Part of a small language model's weights.
Size: width 768, 8 heads of 96 (1 for keys and values), MLP 4608 ReLU, vocabulary 9340, 116M parameters.
Architecture: LayerNorm before each block, untied embeddings.
Each number is 50 + 15 x the weight over its row's rms, rounded and kept within 0 to 99. Layers, rows and columns count from 0. The size before them is the row's rms in percent of the matrix's.

# down: layer 3 MLP down (transposed), 4608x768, rms 0.0217, rows 3073-3125, columns 576-639
# up: layer 3 MLP up, 4608x768, rms 0.0544, rows 3074-3125, columns 576-639
down3073 101:23 53 81 62 76 29 44 91 37 49 89 62 22 45 34 49 34 74 47 43 45 22 31 75 48 74 39 52 45 56 50 44 54 31 63 42 50 52 79 34 50 36 55 65 74 40 56 97 51 43 67 63 42 48 56 72 29 59 27 60 24 49 45 53
up3074 094:78 60 64 51 50 37 43 40 48 35 30 54 60 53 49 71 59 28 46 25 61 32 82 25 51 48 79 58 63 56 45 72 52 84 53 62 45 32 52 36 47 65 54 51 84 30 60 19 20 61 52 24 56 46 64 34 32 52 76 37 63 54 40 61
down3074 094:59 24 40 53 40 59 25 35 36 53 71 38 37 53 46 43 35 53 47 40 79 58 38 46 60 39 62 49 69 48 71 52 51 42 48 56 44 58 62 17 59 77 41 54 56 46 43 53 40 45 38 62 25 51 50 50 35 35 59 33 53 34 36 27
up3075 103:35 69 49 28 75 52 50 20 44 30 34 51 52 42 50 55 42 45 25 56 26 46 45 34 36 31 55 15 64 84 49 53 50 58 47 65 32 66 28 41 33 34 76 73 57 44 49 41 49 49 83 50 31 45 58 79 48 55 59 44 50 51 99 71
down3075 105:43 36 59 60 45 50 58 40 51 56 69 32 45 71 31 33 36 59 33 50 63 83 56 70 71 31 45 51 39 24 70 71 52 42 49 67 70 72 55 31 66 65 51 50 66 25 78 71 52 51 22 56 96 37 88 35 69 45 48 53 61 62 32 28
up3076 103:63 35 71 46 50 14 27 36 50 33 57 56 52 70 24 26 53 66 54 63 61 35 39 42 48 49 46 49 62 42 62 40 50 62 75 47 25 48 51 23 33 75 40 39 51 34 28 24 44 71 84 56 59 38 61 47 62 99 50 40 26 67 41 36
down3076 099:35 46 45 54 36 48 48 53 58 68 56 32 42 68 43 51 37 44 49 46 55 48 31 85 57 36 79 58 46 45 61 48 59 45 37 39 62 70 52 65 59 32 59 58 52 20 56 56 61 51 51 16 40 26 52 36 58 31 55 62 44 48 68 63
up3077 096:26 57 52 49 56 71 61 73 52 54 60 59 63 73 57 48 60 64 43 58 53 31 51 40 36 28 27 57 59 51 58 59 64 67 59 56 74 49 58 27 63 42 15 57 48 53 37 63 41 50 72 68 25 35 45 27 31 51 66 59 17 70 54 65
down3077 095:65 78 21 64 67 60 41 49 58 55 50 31 18 41 35 45 27 27 43 63 27 84 58 61 55 50 47 45 69 17 41 35 06 59 42 48 54 73 66 35 50 48 45 39 54 36 58 58 46 59 30 61 28 54 29 66 48 40 52 52 58 35 49 34
up3078 111:69 58 58 35 49 46 46 44 64 50 70 63 40 41 62 28 30 51 64 36 23 51 60 51 52 46 41 64 58 27 31 71 60 22 56 65 35 58 58 41 42 67 61 50 58 57 48 72 60 41 37 81 73 30 57 33 63 44 49 71 55 56 41 56
down3078 109:40 22 48 45 39 48 50 36 41 42 50 58 51 47 33 18 10 57 32 62 37 51 72 74 23 39 32 53 30 55 73 38 39 56 41 68 52 32 69 31 47 68 54 74 70 54 66 43 76 83 52 52 66 56 53 81 61 51 36 69 10 37 57 53
up3079 097:44 24 29 55 67 57 64 63 61 71 48 61 41 44 75 31 63 39 29 58 36 20 73 54 74 54 48 33 61 51 47 91 61 62 64 45 69 50 50 60 35 65 38 44 39 78 49 68 87 63 60 50 67 72 45 69 49 49 46 44 60 25 68 49
down3079 102:56 51 46 21 32 09 41 68 13 71 46 52 74 47 53 36 68 55 36 56 73 61 46 40 48 73 81 55 59 95 53 61 71 57 46 55 57 55 53 21 36 45 45 51 55 46 67 68 33 71 50 68 60 57 65 39 33 57 43 68 31 82 36 43
up3080 098:43 47 48 32 52 54 38 37 29 17 32 42 59 44 58 30 60 67 67 63 28 25 71 29 52 57 47 44 55 58 44 43 62 61 43 40 57 31 36 28 58 52 42 39 48 44 58 55 61 62 56 36 41 51 32 49 74 61 33 63 67 43 37 56
down3080 089:45 33 50 38 52 55 63 54 43 75 71 38 56 54 36 30 52 48 48 54 56 40 11 51 50 50 56 59 61 45 56 42 48 50 50 18 59 50 71 65 41 29 54 46 45 37 32 40 82 49 48 61 62 25 36 55 61 65 45 42 70 58 46 75
up3081 100:40 52 56 65 53 63 34 06 60 71 70 60 78 54 59 42 15 46 33 71 37 55 51 58 29 56 45 36 59 61 26 38 22 42 42 73 49 29 59 51 63 56 53 52 48 40 32 37 50 49 62 42 38 62 78 61 18 38 60 61 90 49 76 53
down3081 108:39 26 45 25 84 47 70 49 29 67 98 63 59 52 49 54 63 56 78 62 63 55 99 69 67 49 56 37 57 52 46 55 48 64 19 86 27 22 30 58 60 50 46 51 51 56 45 26 46 53 38 37 45 37 28 54 61 65 29 70 46 33 43 73
up3082 103:68 62 73 41 64 54 61 35 36 63 47 38 46 96 44 42 59 32 61 32 59 41 54 75 65 78 36 29 43 48 44 42 46 53 82 35 63 45 51 43 27 61 62 51 55 57 53 77 33 51 69 53 37 59 57 67 59 64 35 73 60 38 62 50
down3082 101:58 35 60 51 63 51 65 58 68 65 23 44 23 16 77 63 50 72 10 59 23 64 45 48 29 69 43 55 74 64 37 57 29 28 13 58 40 56 39 84 51 49 68 64 62 27 45 55 67 28 20 47 48 66 25 79 82 68 61 40 43 71 41 42
up3083 096:46 43 52 32 21 42 65 56 46 48 65 37 37 32 49 32 42 55 76 47 45 67 60 61 62 42 30 43 70 43 65 25 42 49 33 52 74 50 23 08 55 71 50 42 51 36 30 41 47 27 40 50 48 79 26 47 45 45 31 11 64 50 38 61
down3083 100:56 50 74 55 56 27 56 52 37 28 49 56 62 50 38 66 70 37 47 58 23 36 72 40 55 51 73 64 58 49 57 65 57 76 42 54 35 71 41 51 58 62 42 43 43 33 77 39 23 59 46 59 48 36 68 41 59 42 54 35 55 62 29 58
up3084 106:45 27 44 27 80 31 50 60 41 49 21 87 46 07 35 21 27 40 61 46 55 64 57 65 43 27 46 53 21 28 51 46 39 61 30 69 47 59 74 62 41 59 34 35 31 31 28 40 54 41 38 56 48 47 53 20 69 50 63 28 51 59 52 56
down3084 101:38 42 41 57 25 00 66 55 34 47 71 23 59 14 31 33 74 55 56 56 43 39 26 12 51 32 50 63 60 39 47 50 57 47 53 55 42 60 66 76 58 57 54 49 39 47 28 62 51 46 44 41 46 31 10 50 47 36 49 59 52 35 61 73
up3085 096:49 59 45 54 84 28 35 63 27 50 63 45 64 53 50 46 43 38 30 53 64 49 50 65 39 54 53 47 49 52 50 47 39 58 56 76 45 46 14 31 72 33 62 35 23 54 53 10 38 41 78 55 46 50 63 39 38 45 64 42 40 40 46 66
down3085 094:51 46 57 46 51 60 51 59 53 23 07 52 45 55 51 71 34 32 46 33 16 35 71 49 51 59 58 63 34 37 61 24 49 24 21 35 66 47 36 42 55 56 58 49 46 17 60 84 35 49 60 51 57 67 64 55 60 76 51 75 61 57 48 51
up3086 100:44 76 57 69 48 38 33 57 57 42 31 48 79 47 63 45 54 44 42 40 66 34 48 42 48 43 81 38 38 62 46 45 69 58 31 82 34 46 30 51 36 11 45 50 54 55 28 31 55 67 66 71 49 58 32 54 56 76 44 60 43 40 60 40
down3086 100:43 44 53 35 35 35 59 70 38 43 58 86 46 64 37 52 41 50 49 40 54 44 45 52 43 32 55 59 63 67 44 42 25 61 75 31 62 69 29 67 52 47 67 71 26 43 65 53 66 30 42 50 39 41 50 46 65 64 35 56 67 42 60 10
up3087 098:62 91 63 55 63 41 44 38 46 44 45 75 47 52 77 47 46 36 42 67 65 60 33 50 50 37 60 55 66 76 52 58 43 45 73 30 61 57 45 42 43 44 44 46 53 34 79 44 30 51 32 38 67 56 04 37 46 45 37 61 51 53 55 51
down3087 094:77 36 73 48 26 68 65 55 56 41 58 43 79 56 61 50 36 70 80 43 33 50 59 24 80 67 39 64 38 37 49 35 53 55 59 59 17 67 43 50 32 59 40 63 53 66 16 41 38 44 75 43 58 46 34 70 28 56 44 59 42 67 34 39
up3088 097:66 60 57 46 40 34 54 27 65 62 61 55 41 62 54 68 41 50 53 63 55 49 46 58 61 41 37 56 41 44 63 58 50 58 52 49 74 32 35 77 15 72 49 45 81 45 53 60 54 51 46 74 72 63 38 62 79 41 39 69 76 42 40 59
down3088 102:23 67 43 62 50 53 22 66 33 39 25 50 70 50 40 39 55 47 54 54 40 42 37 56 37 40 49 62 57 56 40 60 39 67 48 35 55 48 77 55 59 33 72 63 63 65 66 37 55 53 28 41 47 62 22 65 42 46 44 25 29 35 65 45
up3089 096:20 49 58 41 32 78 56 41 26 50 52 77 36 35 60 59 57 41 54 60 68 57 56 72 34 47 57 35 40 43 29 54 73 44 42 94 48 39 78 34 56 63 33 34 51 51 50 53 38 51 57 68 63 28 49 45 45 29 50 35 46 65 52 66
down3089 097:76 54 51 39 38 51 44 50 49 44 91 85 48 33 65 69 78 35 53 49 86 63 68 52 65 56 27 64 67 61 52 44 43 52 40 48 47 58 28 35 67 54 50 60 43 50 94 20 25 54 53 46 61 58 25 50 30 22 32 53 56 71 69 41
up3090 104:54 41 42 80 44 12 62 45 63 41 47 26 44 43 39 63 51 71 48 44 56 36 61 29 28 59 28 49 17 42 62 50 60 79 63 42 55 36 79 46 67 37 39 20 50 60 55 46 68 63 75 51 35 62 64 36 46 25 52 28 55 52 60 49
down3090 102:67 60 49 32 70 49 43 62 48 54 48 37 48 35 35 62 54 22 50 37 35 56 46 52 68 49 71 45 39 31 59 36 49 47 56 21 40 48 36 39 35 65 55 34 54 59 43 37 37 38 42 34 59 56 61 73 43 42 51 75 31 40 48 39
up3091 099:30 44 78 41 55 53 41 36 56 59 51 55 50 64 36 32 33 56 58 54 70 43 38 47 63 73 27 41 60 49 32 57 38 47 52 46 56 67 55 56 29 39 50 48 44 55 36 42 38 25 18 54 38 83 43 46 59 50 61 45 53 52 36 40
down3091 094:53 30 44 43 37 24 59 56 62 61 50 79 64 53 43 52 58 58 63 66 61 58 39 54 42 36 58 29 63 51 69 45 52 57 45 45 41 40 32 53 61 52 22 61 63 41 55 41 28 90 85 45 66 52 16 46 30 55 53 72 53 46 43 42
up3092 102:52 45 35 77 51 50 55 36 35 33 62 20 61 44 53 65 46 54 58 30 71 49 60 59 55 65 39 42 37 43 40 17 63 66 41 72 77 54 33 71 54 50 62 24 39 40 66 61 58 35 39 56 44 76 22 25 51 61 60 32 82 48 40 47
down3092 102:39 34 94 43 38 61 71 48 58 59 44 42 51 18 61 60 61 40 44 27 42 66 01 61 22 50 13 50 22 67 49 62 18 53 82 25 50 55 57 36 36 52 48 43 93 51 80 74 44 29 49 67 40 37 57 53 45 73 29 62 52 19 51 60
up3093 092:66 32 91 64 22 52 63 47 44 53 34 41 45 32 44 29 59 78 26 30 56 51 36 45 47 59 48 44 73 46 48 43 66 43 39 48 40 44 30 65 43 64 48 78 56 82 63 34 59 72 48 33 41 80 37 44 50 47 33 51 43 61 51 72
down3093 094:45 53 52 14 65 49 66 40 55 55 85 36 68 34 35 62 63 32 69 72 58 63 57 42 63 52 68 65 41 48 34 49 49 49 51 47 79 59 38 52 87 42 38 31 65 55 46 37 34 56 34 53 48 59 55 58 43 25 33 47 39 39 66 35
up3094 095:55 23 52 49 36 88 42 46 77 24 42 45 45 52 38 63 43 26 74 53 43 47 23 77 65 68 38 52 53 70 45 35 26 35 26 39 31 56 66 30 32 15 25 45 62 33 36 55 54 59 22 72 40 66 52 28 41 78 40 95 38 38 45 54
down3094 092:45 71 68 39 61 31 50 43 27 28 51 24 71 62 99 67 47 62 26 44 65 66 43 45 66 56 77 71 46 46 60 62 71 43 57 65 77 53 44 64 70 48 66 50 41 57 34 40 70 37 60 52 71 63 59 68 55 47 55 65 44 18 77 52
up3095 103:57 55 55 28 60 69 39 52 42 51 64 35 60 51 52 60 46 61 62 66 42 48 36 40 19 71 59 21 52 49 77 53 22 56 32 29 40 45 61 51 35 43 57 51 49 61 26 46 62 40 79 34 51 70 37 30 64 31 43 34 61 49 38 52
down3095 099:68 75 34 73 48 72 31 46 23 66 47 51 35 39 52 44 80 51 46 52 61 46 73 56 95 43 56 61 62 52 18 62 60 15 65 34 79 47 40 35 53 41 46 26 52 32 37 65 17 68 37 41 66 49 28 26 39 28 38 60 71 40 70 76
up3096 101:65 54 28 58 50 59 49 75 81 28 34 56 18 41 40 47 48 26 48 28 46 77 36 36 25 39 82 41 37 53 45 52 54 50 56 27 61 11 57 46 44 69 55 42 91 23 63 46 76 59 63 76 39 41 71 60 73 33 80 68 48 54 53 47
down3096 100:12 58 27 48 58 48 60 35 34 36 47 70 52 36 37 48 49 47 43 45 57 47 29 43 76 74 46 35 34 67 49 60 57 46 30 27 42 56 30 58 42 45 67 54 09 53 56 40 55 25 62 50 46 41 56 71 40 45 50 57 46 73 53 68
up3097 098:41 54 48 47 45 50 63 52 33 60 21 68 27 18 53 72 55 43 41 42 45 61 68 56 17 55 52 36 33 28 38 59 33 71 46 54 73 52 60 40 78 51 28 62 46 58 51 80 33 57 53 58 61 41 55 68 31 41 85 53 49 47 22 36
down3097 094:63 58 83 70 44 61 33 58 64 58 57 33 18 62 48 22 39 38 46 68 51 46 42 61 62 44 32 60 59 48 33 32 53 38 48 43 31 19 56 40 35 80 59 58 64 47 48 53 39 73 55 43 46 41 21 33 33 55 52 72 50 62 63 67
up3098 109:43 55 57 60 18 34 40 61 38 49 48 53 57 71 66 54 40 69 65 44 35 31 55 25 61 53 49 77 36 33 60 10 55 46 40 64 55 60 13 79 45 46 30 39 25 39 70 45 53 50 62 69 45 38 61 29 51 37 34 69 45 19 40 28
down3098 107:54 55 45 39 65 57 47 53 61 52 37 38 68 47 54 40 30 48 60 56 66 43 45 68 41 39 74 47 59 54 30 77 47 33 31 63 42 49 44 24 64 59 62 63 34 49 62 48 61 42 11 62 52 62 43 74 39 53 51 32 63 38 39 45
up3099 101:39 06 63 68 30 37 27 47 68 81 60 45 47 14 32 82 18 56 37 43 32 36 80 57 50 85 31 50 54 60 65 60 36 38 52 45 38 58 52 52 45 71 65 53 44 44 73 59 53 57 69 22 49 32 49 54 48 61 46 75 74 54 53 46
down3099 098:75 35 45 65 51 52 34 45 68 45 39 22 40 58 56 36 60 63 69 53 33 61 53 67 63 34 47 50 38 58 44 49 61 64 41 59 51 58 40 64 49 49 35 68 62 42 30 34 73 38 31 72 99 28 59 50 41 63 66 60 39 58 20 31
up3100 101:30 21 83 32 74 23 35 39 29 60 63 20 42 52 45 60 56 52 67 43 67 44 31 68 62 41 56 38 56 56 61 51 62 69 66 66 48 54 46 50 34 39 32 51 79 83 43 36 74 57 16 59 41 36 70 33 65 63 57 54 58 55 49 47
down3100 101:49 32 47 60 57 75 64 52 76 52 55 34 46 55 77 69 69 63 28 36 40 41 57 38 42 53 65 47 81 29 38 60 52 31 74 55 49 77 80 42 63 61 76 78 52 00 57 57 43 45 48 33 49 63 64 66 59 37 33 51 46 83 65 21
up3101 103:56 45 42 46 55 48 56 41 51 11 29 78 47 60 56 61 40 49 55 67 47 61 33 23 24 44 44 41 57 24 44 61 31 44 44 63 42 32 61 15 45 70 44 40 55 52 56 61 83 12 48 43 63 29 54 49 72 48 32 12 48 53 59 46
down3101 107:31 44 52 69 49 65 41 04 30 57 54 17 38 59 55 77 36 54 45 54 27 54 66 37 37 51 24 56 51 24 35 27 62 53 54 42 55 60 58 63 56 45 28 43 44 32 66 40 76 38 66 62 50 73 34 35 03 34 50 44 65 53 49 40
up3102 095:65 56 33 24 39 72 50 47 63 45 55 56 48 38 41 64 47 49 40 27 38 47 67 29 71 61 32 18 48 64 36 58 49 52 22 63 47 59 50 63 50 44 54 88 32 67 19 46 54 68 66 47 52 51 35 29 70 71 40 43 78 35 46 82
down3102 092:68 63 31 61 47 49 25 63 63 39 70 63 49 70 49 71 63 63 55 66 46 43 59 63 44 82 69 55 34 29 78 60 47 65 58 33 48 40 31 72 25 43 22 51 54 72 64 55 57 66 65 52 48 35 63 55 13 40 49 60 22 58 45 54
up3103 103:40 50 48 58 33 51 71 64 52 66 22 77 10 27 68 32 45 60 68 51 43 58 69 71 60 65 34 74 44 60 55 58 42 58 49 44 63 73 51 53 42 50 54 55 28 60 60 58 46 43 53 56 73 39 44 45 51 75 67 40 64 64 38 75
down3103 103:45 66 75 62 48 27 79 61 50 54 78 26 64 53 60 24 46 42 86 54 64 46 63 31 41 58 31 55 63 43 61 48 54 34 48 73 33 33 83 47 32 18 58 63 55 18 58 65 46 53 26 40 19 43 65 57 27 54 30 54 52 27 63 57
up3104 100:38 62 57 35 26 32 56 33 37 61 53 62 76 50 58 78 38 72 54 36 47 56 48 21 50 71 36 36 41 52 39 28 73 68 51 50 70 42 51 52 79 35 53 55 59 48 63 62 45 56 46 45 50 66 32 20 24 51 54 38 52 26 61 17
down3104 102:33 62 36 68 69 50 40 56 36 41 49 49 34 57 47 41 62 44 79 85 36 77 39 78 57 43 55 53 43 69 77 60 53 30 70 53 41 48 58 34 12 58 48 59 48 44 55 65 52 45 17 84 82 63 81 76 47 55 39 43 25 61 58 64
up3105 107:56 61 28 38 55 51 45 74 47 47 57 47 59 66 09 43 71 44 29 44 33 73 83 56 61 57 43 37 58 56 51 69 60 66 67 67 51 27 19 42 53 52 58 43 50 45 27 59 59 39 33 84 38 73 56 54 44 47 74 51 66 44 46 37
down3105 112:45 48 65 51 45 46 52 23 43 58 37 39 96 46 41 50 45 20 43 24 34 67 35 27 41 37 63 60 42 40 47 20 33 54 51 31 71 36 46 42 44 41 80 54 50 16 77 35 22 56 61 50 72 47 65 46 45 55 72 48 58 26 43 52
up3106 099:55 78 50 41 45 45 36 31 71 70 31 58 61 30 40 45 30 75 77 68 64 63 79 59 45 46 50 52 49 55 57 47 48 80 47 56 32 49 49 56 36 38 49 25 69 48 44 56 46 49 55 53 43 45 65 57 58 49 61 27 52 51 33 62
down3106 099:23 38 52 30 69 46 63 58 46 48 47 54 32 40 64 33 43 41 77 44 57 33 46 51 42 46 56 54 48 62 57 65 72 45 55 42 56 11 39 65 35 17 42 39 41 59 55 48 80 67 46 40 44 37 58 76 59 59 55 62 15 54 57 62
up3107 102:63 75 78 48 60 50 35 48 53 61 64 49 56 41 46 50 33 52 67 59 67 72 45 42 46 28 47 55 44 47 63 48 51 96 59 44 19 42 41 52 23 63 35 32 71 72 50 51 34 37 36 44 37 32 53 45 45 29 79 43 57 64 42 44
down3107 098:31 36 44 48 02 46 43 51 24 34 51 75 54 60 80 58 72 66 64 63 21 45 36 44 18 59 44 37 36 59 37 74 50 64 55 84 32 50 72 71 35 40 63 66 47 47 51 59 49 40 42 93 57 44 71 56 48 48 56 55 39 47 60 48
up3108 101:41 35 70 38 26 47 58 53 64 59 43 59 69 66 41 25 64 39 22 63 28 49 56 25 68 20 78 45 40 32 55 63 65 61 59 38 55 35 35 21 35 45 65 42 64 65 43 78 18 43 57 47 31 20 32 24 15 33 42 46 44 60 46 36
down3108 097:51 57 60 47 40 44 55 75 49 34 42 53 41 40 02 40 31 46 48 33 50 26 54 53 12 52 63 50 37 63 73 32 55 59 35 48 64 79 83 36 61 55 53 55 42 45 35 33 54 63 49 52 52 55 41 87 46 59 64 49 51 42 78 50
up3109 100:23 72 60 71 43 44 57 46 44 38 68 48 47 37 72 41 36 50 63 49 59 46 37 42 63 38 39 48 47 43 54 52 50 37 54 65 43 56 20 51 32 33 58 33 60 66 36 64 47 50 47 46 47 54 85 40 52 51 20 61 40 40 27 51
down3109 101:52 52 58 72 32 36 44 39 43 50 64 66 51 40 46 64 54 60 48 75 52 59 47 49 82 61 44 63 67 70 55 65 35 52 84 46 60 41 24 57 64 20 60 40 25 61 37 50 66 46 45 47 27 60 62 60 55 62 37 04 38 29 45 64
up3110 094:50 90 63 54 78 54 61 51 68 57 57 29 62 60 37 55 53 14 75 44 69 36 50 61 46 45 58 18 61 25 79 55 43 51 63 37 37 59 50 45 28 68 64 41 31 35 26 67 55 45 41 48 32 59 70 58 39 59 66 62 33 51 37 54
down3110 095:61 47 46 58 29 60 15 50 34 50 43 58 74 54 69 47 32 62 56 59 54 31 57 42 26 47 34 79 57 40 31 75 55 42 63 32 54 55 43 52 69 53 25 46 55 30 47 54 62 50 54 48 36 65 49 40 56 45 48 46 36 51 44 72
up3111 102:73 53 67 69 52 52 62 26 44 56 53 28 47 43 53 48 53 50 52 51 56 69 63 44 32 61 48 66 48 68 90 44 56 34 43 55 64 37 44 47 48 31 46 44 32 65 77 49 59 72 52 55 52 47 49 18 49 52 21 69 57 49 23 39
down3111 104:64 45 43 24 35 55 36 36 42 40 42 65 48 32 35 54 53 51 49 54 20 39 40 37 66 51 56 56 63 39 36 66 37 41 45 64 37 72 78 91 28 88 66 52 47 35 30 53 27 43 41 30 44 27 72 48 54 24 38 55 46 69 56 67
up3112 112:47 62 72 34 47 32 64 16 58 57 49 54 43 74 84 35 33 33 56 56 59 36 63 41 73 79 51 67 51 53 59 50 57 53 12 20 44 75 59 60 32 53 64 43 91 62 76 49 29 35 60 59 55 36 26 36 46 55 79 61 36 40 55 22
down3112 119:32 51 48 47 35 57 24 39 32 28 66 56 55 71 79 43 43 80 32 64 60 37 35 58 43 38 57 50 38 46 37 41 55 71 74 69 60 22 49 43 22 56 38 55 16 72 62 50 51 02 19 53 54 44 62 62 58 61 59 58 64 53 48 28
up3113 096:23 50 43 54 55 63 60 63 33 37 42 41 59 42 53 60 54 68 59 25 34 29 25 37 46 21 43 43 55 35 60 50 66 61 50 51 20 52 84 42 41 43 41 65 37 34 41 42 53 54 38 46 68 29 56 51 50 26 48 34 30 44 49 33
down3113 092:20 50 72 56 42 47 78 55 55 55 70 74 55 74 56 61 40 35 49 28 59 47 46 62 54 59 42 43 50 25 42 10 25 50 50 53 46 48 41 50 45 66 65 47 81 47 37 43 61 50 39 32 46 60 55 40 38 52 37 50 72 23 48 62
up3114 102:45 63 40 71 48 70 65 55 47 64 58 50 44 41 31 76 54 48 57 64 46 52 56 31 40 69 52 68 54 43 50 63 37 45 52 87 67 55 23 43 48 52 43 71 76 42 47 81 40 33 64 71 68 26 40 46 41 41 44 57 32 50 31 46
down3114 100:75 37 59 78 30 45 64 57 38 41 22 58 49 53 51 24 38 71 61 70 75 68 79 42 48 41 59 46 38 23 42 37 29 51 50 30 41 35 25 41 42 22 43 61 41 29 55 60 56 38 44 37 15 49 36 65 45 28 53 47 51 53 67 65
up3115 099:31 30 55 52 48 52 38 52 42 82 32 59 68 38 40 51 25 23 63 36 56 41 38 43 55 41 38 33 60 38 28 44 63 63 73 59 35 49 26 44 33 47 61 53 77 43 57 46 44 63 48 33 77 66 22 55 32 31 88 34 58 36 65 88
down3115 098:70 20 50 45 43 63 64 44 18 52 33 51 58 44 46 60 63 56 38 62 60 86 59 57 34 46 47 58 74 34 63 29 28 49 42 67 54 48 39 67 59 52 44 34 57 81 64 49 34 56 41 50 76 11 45 52 55 43 35 53 50 49 50 56
up3116 098:71 32 39 41 51 57 41 27 60 54 53 45 53 29 48 19 69 41 34 38 31 36 33 53 35 66 47 23 60 39 24 30 48 62 31 41 75 50 42 30 28 50 51 50 51 75 48 53 68 54 55 52 40 75 70 70 67 44 58 56 68 68 50 52
down3116 106:58 37 49 69 52 59 41 25 47 45 47 40 75 54 60 27 43 44 42 80 51 53 73 78 60 65 36 28 83 44 16 82 58 96 61 31 64 64 36 57 62 57 17 62 53 30 74 40 40 29 46 46 55 46 30 68 54 59 48 42 63 45 23 66
up3117 106:68 70 58 50 71 68 51 76 67 38 52 15 71 26 53 21 48 56 62 63 39 50 43 69 64 62 12 47 73 69 62 68 55 22 60 41 60 55 58 38 40 43 25 33 62 58 35 33 50 55 50 37 46 51 16 30 50 66 76 45 29 61 53 57
down3117 102:65 32 51 66 55 50 46 44 72 50 64 62 80 53 49 35 57 65 60 50 56 49 46 55 46 48 58 52 57 21 47 20 34 39 57 53 66 62 31 63 50 42 76 51 38 54 52 30 22 39 27 68 56 52 56 52 45 12 43 46 51 53 39 40
up3118 099:49 46 36 54 35 59 81 46 48 56 42 52 29 21 26 55 53 35 50 74 55 44 41 59 56 56 75 27 71 46 41 59 29 36 54 73 63 65 72 40 49 56 36 43 65 52 67 51 68 37 68 34 30 73 42 71 35 57 63 55 18 40 55 48
down3118 095:44 46 53 45 58 50 37 61 54 67 54 58 52 73 65 31 28 65 85 39 37 77 57 48 50 60 37 78 54 27 43 50 56 54 38 46 37 44 79 73 64 60 57 46 47 28 46 40 56 91 25 48 64 46 36 44 54 71 67 59 61 88 53 56
up3119 097:39 49 53 53 60 40 46 56 37 65 68 61 52 18 33 74 70 47 40 57 45 53 54 45 68 53 39 35 57 28 56 81 35 44 73 49 46 74 48 31 49 30 54 66 57 51 97 38 55 38 49 52 59 45 32 42 42 36 48 39 52 50 25 54
down3119 099:43 36 37 50 23 16 45 61 53 70 49 69 47 39 73 39 46 43 24 38 23 52 45 26 65 42 48 48 59 49 47 41 48 85 61 44 57 55 12 58 65 48 55 31 47 79 33 30 40 45 61 54 75 60 73 58 37 55 42 65 38 28 55 28
up3120 098:65 38 45 23 79 44 57 51 16 62 25 28 71 36 36 59 58 78 71 43 58 45 53 76 74 53 48 53 38 25 43 36 28 49 45 45 34 59 57 45 51 39 50 59 46 64 54 34 24 84 57 45 24 39 67 41 59 43 49 50 31 57 47 42
down3120 095:48 37 55 69 52 58 56 59 47 53 62 68 50 62 43 70 49 56 53 37 44 43 47 56 62 55 39 32 51 57 53 72 39 39 26 36 47 67 56 64 36 53 54 39 69 34 60 65 70 60 57 54 75 25 27 62 23 51 47 60 32 32 53 51
up3121 102:59 17 69 73 47 51 28 58 44 38 39 55 76 58 27 34 43 40 50 72 12 56 51 80 66 48 42 51 53 29 53 47 43 44 35 56 32 46 46 33 66 47 46 50 36 12 64 48 55 69 57 38 28 36 39 51 53 56 36 51 52 58 47 68
down3121 102:42 62 36 90 54 45 73 53 37 62 44 14 57 31 35 57 42 62 46 23 71 44 69 49 60 45 49 58 62 51 33 59 43 71 66 50 43 18 39 58 40 58 58 49 40 42 57 52 54 48 43 33 39 54 30 68 49 43 48 45 64 57 55 36
up3122 100:95 54 52 53 19 60 67 32 51 41 39 43 55 76 53 73 68 37 45 55 69 60 55 67 49 62 53 57 47 83 65 81 60 60 49 62 36 46 26 51 46 41 40 56 45 55 39 66 52 50 68 48 48 72 23 55 75 78 37 51 27 53 68 59
down3122 099:78 46 73 43 48 62 36 61 25 48 24 44 33 57 39 48 68 62 64 31 59 99 37 31 14 44 64 43 67 41 47 52 39 43 48 65 26 13 52 57 28 59 45 47 39 62 71 22 65 55 42 53 72 52 72 56 66 53 41 76 66 62 39 51
up3123 099:79 40 62 47 71 49 48 22 49 58 37 51 51 69 58 27 65 60 49 76 47 58 57 48 53 68 30 48 48 49 42 28 53 59 37 60 69 36 54 50 44 37 39 68 59 39 61 70 39 72 46 24 37 63 59 37 34 54 39 35 45 39 17 45
down3123 097:70 56 72 50 49 40 54 67 40 37 46 37 30 32 27 56 43 59 58 71 47 63 43 49 38 70 22 48 54 50 43 99 65 24 77 26 63 32 18 44 57 46 54 49 57 39 43 41 50 57 43 64 57 54 62 51 46 45 44 48 24 61 71 48
up3124 103:78 61 86 46 56 66 51 41 85 42 77 50 51 44 38 55 69 64 67 58 83 72 26 67 43 21 32 78 46 54 48 51 54 38 47 49 47 38 34 56 39 39 40 31 48 59 44 42 60 24 47 56 63 53 85 51 54 60 35 57 53 49 50 53
down3124 110:19 29 52 50 50 46 42 36 48 39 55 42 66 45 39 44 51 44 32 73 65 53 34 49 67 20 45 50 31 44 52 57 74 45 79 51 38 10 54 36 54 47 82 56 53 41 37 44 37 58 36 63 56 44 54 59 55 60 51 58 41 43 31 58
up3125 097:36 61 42 31 45 42 65 49 32 51 34 55 51 41 56 69 58 44 47 75 83 64 61 56 47 34 36 71 50 58 38 46 45 52 19 36 31 80 33 52 32 46 55 62 27 57 54 52 86 63 57 31 44 69 48 42 67 29 42 52 61 61 68 29
down3125 099:59 33 56 60 45 67 46 54 59 47 18 46 61 02 64 43 36 28 27 58 27 50 43 42 57 54 42 10 67 69 79 67 41 65 44 29 51 53 51 41 76 62 36 67 44 51 40 57 70 69 51 59 52 44 46 36 41 51 56 40 73 66 28 59